From a checkpoint of a small transformer trained on Wikipedia.
Size: 12 layers, width 160, 5 heads of 32, MLP 640 tanh GELU, vocabulary 512, 3.85M parameters.
Architecture: no biases in attention or MLP, attention and MLP in parallel.
Each number is 50 + 15 x the weight over its row's rms, rounded and kept within 0 to 99. Layers, rows and columns count from 0. The size before them is the row's rms in percent of the matrix's.

# up: layer 5 MLP up, 640x160, rms 0.191, rows 189-208, columns 80-159
# down: layer 5 MLP down (transposed), 640x160, rms 0.13, rows 189-208, columns 80-159
up189 110:55 43 28 48 45 25 62 28 25 50 64 58 62 31 49 50 30 47 32 61 33 41 61 73 33 34 55 74 25 44 48 58 54 48 43 55 36 61 63 51 28 49 39 50 27 55 24 42 18 45 64 57 44 55 71 57 52 45 77 52 59 48 17 74 47 33 52 45 50 70 35 55 65 66 52 52 13 62 71 62
down189 104:41 40 46 48 11 62 28 48 92 53 70 55 35 81 62 61 56 58 45 58 60 62 28 48 43 67 73 11 74 25 38 53 28 33 66 64 62 23 39 34 60 45 45 52 49 29 35 69 20 57 40 43 39 42 23 25 71 34 47 64 63 58 57 62 43 59 53 43 49 63 42 29 47 43 56 53 56 43 59 43
up190 099:90 34 50 69 33 46 57 43 53 43 33 46 54 21 56 46 43 51 76 23 46 66 38 38 47 40 43 25 32 43 55 65 66 59 64 44 42 64 47 40 79 39 69 64 38 46 46 55 22 62 57 41 39 48 59 39 44 42 68 45 48 50 52 60 69 33 61 45 58 71 50 63 32 68 67 84 43 37 76 70
down190 104:56 69 35 51 61 34 25 49 49 51 72 62 18 55 30 60 70 43 53 75 17 49 63 41 44 39 44 51 75 62 51 42 41 33 61 59 64 46 63 69 46 37 34 64 48 70 74 53 56 42 59 36 38 45 40 66 61 24 30 63 65 48 28 54 42 51 52 70 41 55 47 60 77 50 58 32 58 40 32 31
up191 096:78 59 54 36 62 56 44 37 53 52 33 61 51 36 43 28 53 38 65 43 69 51 59 90 82 47 52 61 57 46 39 47 17 29 64 69 85 47 61 34 43 36 40 42 42 35 50 43 50 77 76 25 37 18 26 24 64 57 43 64 49 24 71 31 44 46 33 63 55 23 52 43 63 58 53 40 53 53 33 69
down191 099:38 31 45 66 33 78 43 37 35 51 47 51 19 52 65 52 46 32 39 47 59 62 68 43 38 56 52 67 53 64 43 47 56 66 51 57 72 46 67 57 53 70 52 49 64 52 62 88 27 48 44 27 20 56 72 38 60 40 65 80 50 37 36 62 55 28 59 44 49 38 51 42 56 72 77 55 33 35 24 48
up192 099:54 61 86 37 43 47 65 36 71 59 39 59 44 25 32 57 51 53 41 31 83 55 47 53 45 65 56 29 32 25 42 38 52 46 58 62 39 32 42 51 68 34 53 41 29 44 39 74 65 41 34 42 55 38 59 65 61 36 50 57 65 49 68 35 47 50 66 53 27 60 58 41 46 43 49 68 76 27 55 45
down192 099:46 37 42 65 40 54 31 85 58 55 36 59 46 65 41 63 40 59 34 62 42 48 64 61 57 28 56 61 50 44 42 53 66 49 44 35 52 47 53 53 08 40 47 43 43 45 44 43 49 55 73 61 34 27 69 41 56 42 46 49 46 32 41 84 50 56 99 44 49 38 49 39 57 66 77 29 56 48 40 30
up193 094:51 39 49 50 45 47 54 59 63 26 56 52 48 39 65 47 61 76 42 32 42 49 41 38 61 39 55 53 71 45 49 39 50 52 83 67 62 34 44 59 72 47 70 64 74 41 36 41 20 48 53 37 71 50 57 62 49 33 53 81 55 73 39 61 21 39 42 83 29 51 42 44 21 35 42 37 27 59 62 43
down193 101:51 54 43 59 68 51 57 52 41 68 65 37 49 56 18 62 50 51 67 45 18 43 73 53 12 41 46 35 63 34 41 47 29 40 22 43 59 50 53 76 60 86 40 50 40 52 49 41 60 59 44 44 38 46 51 61 58 52 44 35 21 41 50 46 47 66 64 38 41 70 68 80 75 69 49 43 38 70 54 47
up194 091:53 52 40 57 43 53 53 92 78 43 59 23 38 79 36 36 57 58 64 38 62 56 27 78 55 38 40 51 33 31 35 40 49 61 35 34 50 40 45 81 55 51 69 71 28 41 34 71 48 31 59 25 60 39 43 64 32 63 52 52 73 51 61 63 59 20 44 69 45 31 44 48 62 39 58 40 67 53 51 63
down194 098:59 39 66 40 61 33 74 52 34 44 50 28 57 70 51 43 75 55 66 70 53 61 58 57 40 52 70 40 31 80 14 61 46 33 60 61 55 65 30 69 68 51 35 64 49 36 32 62 28 33 47 58 53 58 41 39 72 76 71 28 42 77 58 32 48 44 56 56 47 49 23 62 67 51 61 36 70 77 48 88
up195 100:58 76 47 44 41 48 36 45 41 68 61 65 29 48 56 51 45 54 55 63 99 35 31 72 46 40 45 46 34 65 44 66 46 70 48 46 33 81 31 46 31 60 56 55 78 55 59 66 72 50 45 40 57 56 27 31 47 35 25 67 35 61 36 52 52 57 35 53 33 38 48 36 12 17 56 30 51 54 60 33
down195 092:24 19 64 47 72 71 68 54 45 36 63 39 55 56 39 77 72 12 48 52 19 52 61 45 65 58 36 46 78 34 53 29 54 53 78 47 75 28 70 69 75 35 27 37 46 54 39 46 40 79 29 44 73 59 42 59 25 50 61 29 36 48 62 47 58 60 44 37 72 49 53 42 40 77 43 27 45 32 50 51
up196 096:47 38 44 56 61 62 56 19 34 67 33 64 62 92 43 36 37 74 75 29 29 60 22 54 69 67 66 48 38 53 49 38 71 52 50 47 24 55 79 37 51 29 60 46 55 19 61 95 51 55 52 43 39 35 38 60 45 58 42 31 69 48 25 56 56 30 52 66 38 46 36 40 37 48 37 38 63 53 68 61
down196 103:41 54 37 38 83 59 59 33 67 66 52 55 38 72 33 15 45 41 63 79 38 49 46 28 45 62 59 46 56 42 46 32 68 59 65 47 45 62 57 24 71 26 56 41 38 40 50 40 35 40 52 35 36 46 20 50 39 58 75 32 58 70 43 47 49 37 57 74 53 48 66 65 31 71 63 59 87 66 40 29
up197 107:36 51 31 52 41 51 35 49 47 77 42 48 49 59 37 50 49 51 44 54 59 31 34 59 42 66 51 48 42 45 46 69 40 38 36 44 42 57 74 71 72 21 48 50 41 89 52 66 46 44 49 55 27 42 38 38 52 47 43 53 60 70 64 62 44 39 66 41 59 21 48 47 57 50 61 48 44 30 68 62
down197 095:52 41 56 62 65 52 73 51 65 39 47 63 50 66 51 30 57 41 49 33 44 48 44 33 61 46 46 70 67 34 60 42 47 43 57 68 31 53 33 41 59 70 23 31 43 64 66 54 61 43 40 44 30 39 39 37 39 34 83 28 55 56 21 51 32 61 65 31 56 49 30 51 39 61 40 51 53 63 11 56
up198 094:32 52 46 44 55 33 35 54 46 69 49 32 29 59 53 54 44 40 57 86 41 53 25 55 33 54 58 83 54 21 47 48 51 39 15 70 51 51 53 80 27 60 62 32 35 46 25 56 45 31 43 66 43 40 28 60 61 57 54 43 43 73 55 78 49 88 48 63 46 48 42 33 40 67 32 45 46 50 36 45
down198 102:68 39 56 51 33 68 30 53 53 51 41 44 49 64 76 37 72 36 50 42 52 59 56 33 37 62 46 60 60 65 57 35 55 41 74 63 60 37 63 53 52 48 30 56 58 68 51 66 27 70 13 21 48 35 62 50 45 26 44 51 53 42 50 42 27 60 38 88 41 25 64 65 59 67 20 58 31 35 36 53
up199 098:50 45 55 33 89 26 57 48 50 49 39 48 27 40 53 75 39 52 25 42 21 47 44 43 57 55 61 59 83 81 34 44 60 35 27 49 28 69 63 28 42 52 54 46 33 41 21 36 33 70 55 63 48 72 65 55 69 69 52 65 24 18 66 21 57 47 38 58 31 57 51 58 72 32 21 64 63 35 55 59
down199 097:45 57 68 57 43 76 58 39 22 28 39 48 66 74 65 43 60 30 70 36 58 41 39 57 44 77 58 25 45 24 49 53 50 38 61 35 70 33 36 53 70 25 22 45 51 41 53 65 46 46 58 48 45 52 23 36 73 44 61 32 73 54 37 69 63 34 55 64 52 53 40 52 65 45 73 45 54 45 46 34
up200 100:32 44 44 66 29 42 51 47 68 54 35 19 52 57 67 43 51 47 35 53 61 45 63 70 66 48 42 18 40 58 52 44 37 73 21 46 40 49 53 61 61 34 32 53 48 47 40 67 55 60 68 70 47 51 76 50 35 48 37 60 32 75 49 54 65 29 49 48 40 62 55 48 63 56 26 40 63 61 54 44
down200 100:50 53 44 27 44 53 27 44 64 48 58 53 47 18 67 60 30 44 57 53 48 38 48 39 42 70 44 69 63 48 50 66 37 29 64 39 55 60 60 16 58 56 48 52 49 59 58 38 43 23 75 31 82 43 66 27 38 46 62 34 56 28 51 63 16 60 43 32 48 86 53 47 34 43 93 52 58 55 37 48
up201 097:75 47 53 28 58 74 69 54 48 55 00 18 38 41 47 58 57 82 31 59 65 68 50 33 27 50 55 52 38 70 69 67 45 66 31 00 61 35 10 72 40 60 50 49 59 45 53 62 66 76 68 54 75 29 46 34 47 48 56 55 50 59 54 76 49 60 56 81 26 48 44 49 46 42 44 65 50 70 75 65
down201 091:20 46 65 84 49 54 52 35 41 27 45 58 65 29 55 37 34 62 46 78 70 54 78 51 60 49 60 38 55 63 68 43 69 53 34 65 30 64 50 77 14 46 33 53 66 49 62 48 36 39 35 48 71 75 57 63 61 36 54 63 46 44 65 56 34 61 48 42 52 52 45 54 72 65 53 70 33 19 43 63
up202 104:34 38 45 43 48 43 26 71 47 34 38 74 37 94 68 44 62 41 23 56 42 44 47 35 51 44 14 40 61 52 49 72 48 61 42 53 54 21 64 35 59 51 70 52 69 55 65 55 61 63 25 72 63 26 42 75 44 30 31 55 71 66 68 52 35 82 52 66 36 30 60 50 39 58 58 59 46 56 74 64
down202 099:71 68 38 50 62 39 55 43 50 50 31 43 74 26 47 30 58 66 58 51 59 54 52 32 42 34 56 48 46 51 34 58 54 39 50 57 23 59 50 67 53 61 16 41 25 49 12 47 42 37 57 41 71 50 30 53 44 53 34 29 59 27 43 58 35 41 49 47 44 46 69 59 49 38 52 44 26 49 58 48
up203 101:43 29 26 44 53 77 28 63 60 53 48 09 41 52 36 57 37 66 39 51 26 41 64 31 22 20 55 59 54 91 67 51 56 49 58 77 38 48 59 29 54 36 59 58 69 47 67 37 55 39 67 79 38 57 53 62 57 50 35 53 76 38 57 63 39 59 58 42 37 32 41 72 52 37 48 46 67 43 45 68
down203 106:62 65 42 47 47 58 50 32 48 58 76 30 60 66 10 45 54 34 53 71 41 50 40 25 47 55 40 57 70 53 39 43 81 42 69 55 70 37 44 68 68 66 49 47 54 67 43 42 49 50 66 48 65 21 71 24 49 61 64 41 44 53 25 54 37 62 19 46 47 48 47 39 62 54 61 38 77 42 61 36
up204 089:35 55 30 55 70 41 55 68 67 61 51 70 46 61 43 45 24 64 64 85 39 44 35 68 72 49 63 45 28 24 31 49 33 35 36 62 69 52 69 52 60 44 35 42 42 36 56 36 65 51 51 64 53 55 49 64 67 42 68 57 46 36 84 23 38 76 20 51 45 22 49 57 53 59 30 60 51 64 48 28
down204 092:44 44 69 33 31 44 45 49 15 64 58 39 52 53 62 43 67 40 30 53 57 44 67 22 39 57 57 43 58 38 71 54 43 34 88 43 61 46 43 53 50 73 60 42 48 79 44 49 30 47 53 40 50 37 50 62 19 47 40 53 52 64 44 90 45 50 71 39 54 34 38 36 37 08 47 31 46 28 64 67
up205 102:24 39 55 48 66 62 31 53 63 05 33 40 59 45 71 50 45 65 38 43 62 48 61 40 43 42 55 82 47 46 84 67 55 57 36 38 61 43 44 52 51 47 00 51 52 67 70 54 40 64 44 53 60 65 78 26 41 44 53 54 55 39 30 69 20 41 43 51 49 52 47 90 49 49 65 63 48 68 53 28
down205 101:80 82 45 76 23 67 60 21 56 75 80 61 47 65 21 56 28 36 78 40 35 52 47 52 74 55 38 14 39 65 48 54 25 45 43 48 32 56 75 51 43 39 47 42 40 21 41 41 57 43 21 51 56 49 44 61 58 16 45 49 49 36 52 35 52 69 47 54 50 36 60 27 28 45 53 58 64 57 44 69
up206 104:33 42 42 57 30 49 49 69 70 36 32 47 18 39 51 32 62 52 47 36 15 86 86 67 61 66 53 54 31 31 63 35 52 54 49 34 40 54 52 43 59 30 46 32 26 44 61 48 38 36 43 60 57 34 50 74 63 43 55 18 47 49 35 53 23 38 60 32 41 53 56 70 63 51 39 49 38 30 55 40
down206 108:44 82 55 72 85 26 36 46 41 77 45 58 47 56 39 41 60 26 54 66 30 49 37 57 39 65 39 23 42 27 36 38 66 75 34 79 31 54 42 51 45 52 61 51 52 60 53 60 76 40 54 46 51 36 67 35 61 33 47 65 65 46 37 47 48 39 32 75 76 71 64 48 35 84 59 62 44 47 26 39
up207 097:57 39 74 42 66 60 49 49 61 35 38 62 37 62 35 20 74 49 69 43 53 20 68 63 61 45 69 41 45 53 68 59 71 51 69 28 48 50 53 68 71 39 39 38 19 46 55 48 67 55 56 30 39 24 42 57 61 51 51 42 55 63 52 33 34 51 45 59 43 54 44 59 58 59 99 55 56 37 39 52
down207 101:39 65 33 62 45 44 63 49 36 41 61 42 26 40 32 21 37 35 29 43 70 65 62 34 76 49 30 55 56 65 92 47 31 63 47 79 68 33 53 38 57 41 46 46 64 40 58 52 43 60 54 52 74 56 34 46 64 30 74 24 33 59 27 58 54 28 51 31 76 43 44 46 64 49 14 39 55 67 41 51
up208 097:74 51 45 72 57 58 63 38 41 57 65 69 48 50 64 68 60 32 44 36 38 47 37 52 67 54 31 55 40 40 67 54 23 37 60 52 49 51 63 62 50 48 32 38 78 49 60 60 13 32 54 53 63 22 52 37 37 75 40 77 53 65 80 61 32 51 39 39 67 43 56 49 32 50 42 29 37 36 64 36
down208 098:52 50 55 25 63 51 43 60 54 56 62 44 40 72 11 26 41 95 49 48 64 66 49 46 47 55 62 48 58 49 72 31 70 55 31 53 62 38 64 44 49 43 47 61 26 44 50 35 58 25 52 15 47 58 58 52 51 51 55 54 58 58 55 47 43 68 77 83 16 41 59 47 77 49 53 55 68 51 50 57